{
  "d_mlp": 128,
  "init_std_o": 0.0,
  "init_std_up": 0.0594,
  "lr": 0.00291,
  "doc_mask": true,
  "dataset": "wikipedia_en"
}
Each number is 128 + 24 x the weight over its row's rms, rounded and kept within 0 to 255. Layers, rows and columns count from 0. Numbers have three digits each. The size before them is the row's rms in percent of the matrix's.

# layer 3 attention query, 64x64, rms 0.094, rows 0-63, columns 32-63
139:136111116126134127163138115100120155111109129122134154177130129071128151149133104111129113112122
109:183146137119151135128121121134116154095142120116104140129145087171132105121160129113172155128133
132:102134137132126114151139136100130114133112165116170124182119145095126133126127143137149100111161
171:146139141109141154153135123103131113120111145111153159169135149099127144131135151132172125113152
074:098100114145069104118102117138102146145142207101141057116160126143123136140140122139132119146128
105:148153153144129164146151147126141082166136135150177133146115104134077132158147186092095122135138
098:164158161160143159105113152134151087153128139134172147141100108147118107141142179095130111127161
095:093104125126118146146110155128145131108153180130142094106132108138096071141122126156105114128153
110:070133100136135137115129119129125116143128154156121112093134102108112110159116115156090143138132
206:132138145130137123143142124108118145103124144105157161184120149098151148125144105132163130109150
151:101108114138121104116113128150138124144147120141108101083123102150108103139125127135082123143109
178:134158115152105107148122119109135133136121127128144150179134148126153144113150119139149123120134
082:158150143146136130126177136101132104149151123182154154127114104135078109121110174151109126144140
084:137118144116126152150109155122144145121166134114156107112167076166161114152132116146131138121123
102:101106115148120084172067124107121137139152161096115082105136113121119089163157115116109100084153
136:097134140181128149154060149140144130134115143089145098122103115138128115160182120102094124089174
107:129121123091159127138157130106146142096117095121106158116150117146198151104074119149149138124079
100:067124118162081095113152132135114158139126129132149072158129130133104119114189089135082161133150
054:097114133129146124144185160110174112113104091100124173137091100146136108126119136095107138119133
072:154148171112156147111124167142159109106120111134148163128098133139189120107088147135156123142106
099:136142152102166183154129153126164092124150137156167146127103095148095101155102161121105114113154
099:095161126180124111128100172132159143144128080113159118148094121126125105141200105105102138137157
105:142166108103132117122129109132124070151132140157132129159115123108072106171155159100121113134154
096:086112114135157136176077132120158137103126103111124116092120095141116092167163105140092119090161
099:194158178142153170127116151135149103140135126145138177133087122138113092131124186105145106142139
105:134171122111128110099162105134132162126139074162137139174131112143118091120159107169136166175118
095:097123115128169128119103146126156079122089137129167130126102108147113130146144138120114112090184
130:080123138147150148143059166133155149111123138087141111084093111154161126146129107118113122087163
070:133176116111121134178108111121138116141151113147113119141133093115072087171155131118109140148125
091:188167161113158161134113144103152081153138085144134186163093093133109102153128164093131113124147
131:091120123136147127127058153130148153111124125083127123099105111153168122138137080122133124092165
094:098113118164134082143072148128136127121108147083131091105126117141179136155168107120126116081156
142:157108115134140136141132122099123118098127132098132152184122148117158140126132125101171097107142
101:143115148115144142119132115157112130108140157122106108078135092127127117124134125127116166125123
125:137139116136117117142120144093141125139122115124146151183120163127136139131131139116151080122142
154:153125113131121118146124155096145110129124113120143156172125159119141129130138135100150077118143
049:119085121147105116146136078130096148142157141119154075086174145125105136110124114177107125080124
044:135143187132113158113123137120136124183156142149150124107129079145100141154137184102064120128137
058:190153179158138170099104114125132081138130172142160131126091102159118113117170188116085123123163
055:135095121126133128133145120117093121130143141145136100079170128101087106121131113137112089089120
108:118129098142127112143122128086133130133124112127152135168127146123139150137130131112144101121130
158:149120110132122117139123145092139114123128117111133153179121156124154135122127124106158078116141
123:109136147128134140109133105165112139128135144138121106082131097138111122130126127152097174140114
158:113143104135107110132117132086145135160118102128122149166133146131123142137130127125141087120128
037:162172119121123094121119103128105096142123114162117128144161140114110095119146156129153125113125
046:153118159110121143109132109107111130151163158140136099076143085135105105102138129149102113077153
045:125114088178142106141128136100125125096141119118128136102146179111106127135122102130087088098109
064:142114125176150183111126150107137103130132160123142140059108131157116127135137130092056103112141
059:148152154061131112125115138129147144123122121096095122177087078109157117111124121145181142117151
081:077119082105114102118152113119115151163131108143123105087192126134131135134121095122113133108111
031:137168129096126126122133109125111120131114089078101124156105105138198162118104116126171126133130
049:183165182123135179123114137133137116113108142128115142165087104149126099105130171119134151143158
054:145137189126144149116120158121132116128139141140131133113099079125102119145132145107109093123138
066:123138074149122131117132154105139110135125099145148157094154165140136117120128121102093147152107
054:113150142181131126138106150128142122117140117144152142125126117146096155186169164087088151161118
058:115111104124159134114130170102146119112133113133121153085129108117128132160124097082099087128111
061:194161188167136184120111133129136091106115152137128162156084123153111108118149186115112131144149
081:104149092099113104114126146126138125128133086151121150122175148125111096129136116128130167152099
065:129146157117165142110096152122151115135106129124157123122088063138137157147167137076099128146150
060:147119136116161155121126180117141118114127136109130141073090135133131110095115103116113093125150
039:103131132157119132128123183114172132110162095136127169103139145129074106162119132112080137155105
048:153160164160143147099113152125166084116119151145112183159071111155136116144157168091111106161151
048:154129121120161144094122152103139116108127140104132136063092142149162123077127087120121094119162
043:161171138107153132098122112103145149145115136104126103077122060166142143106169130083087150100162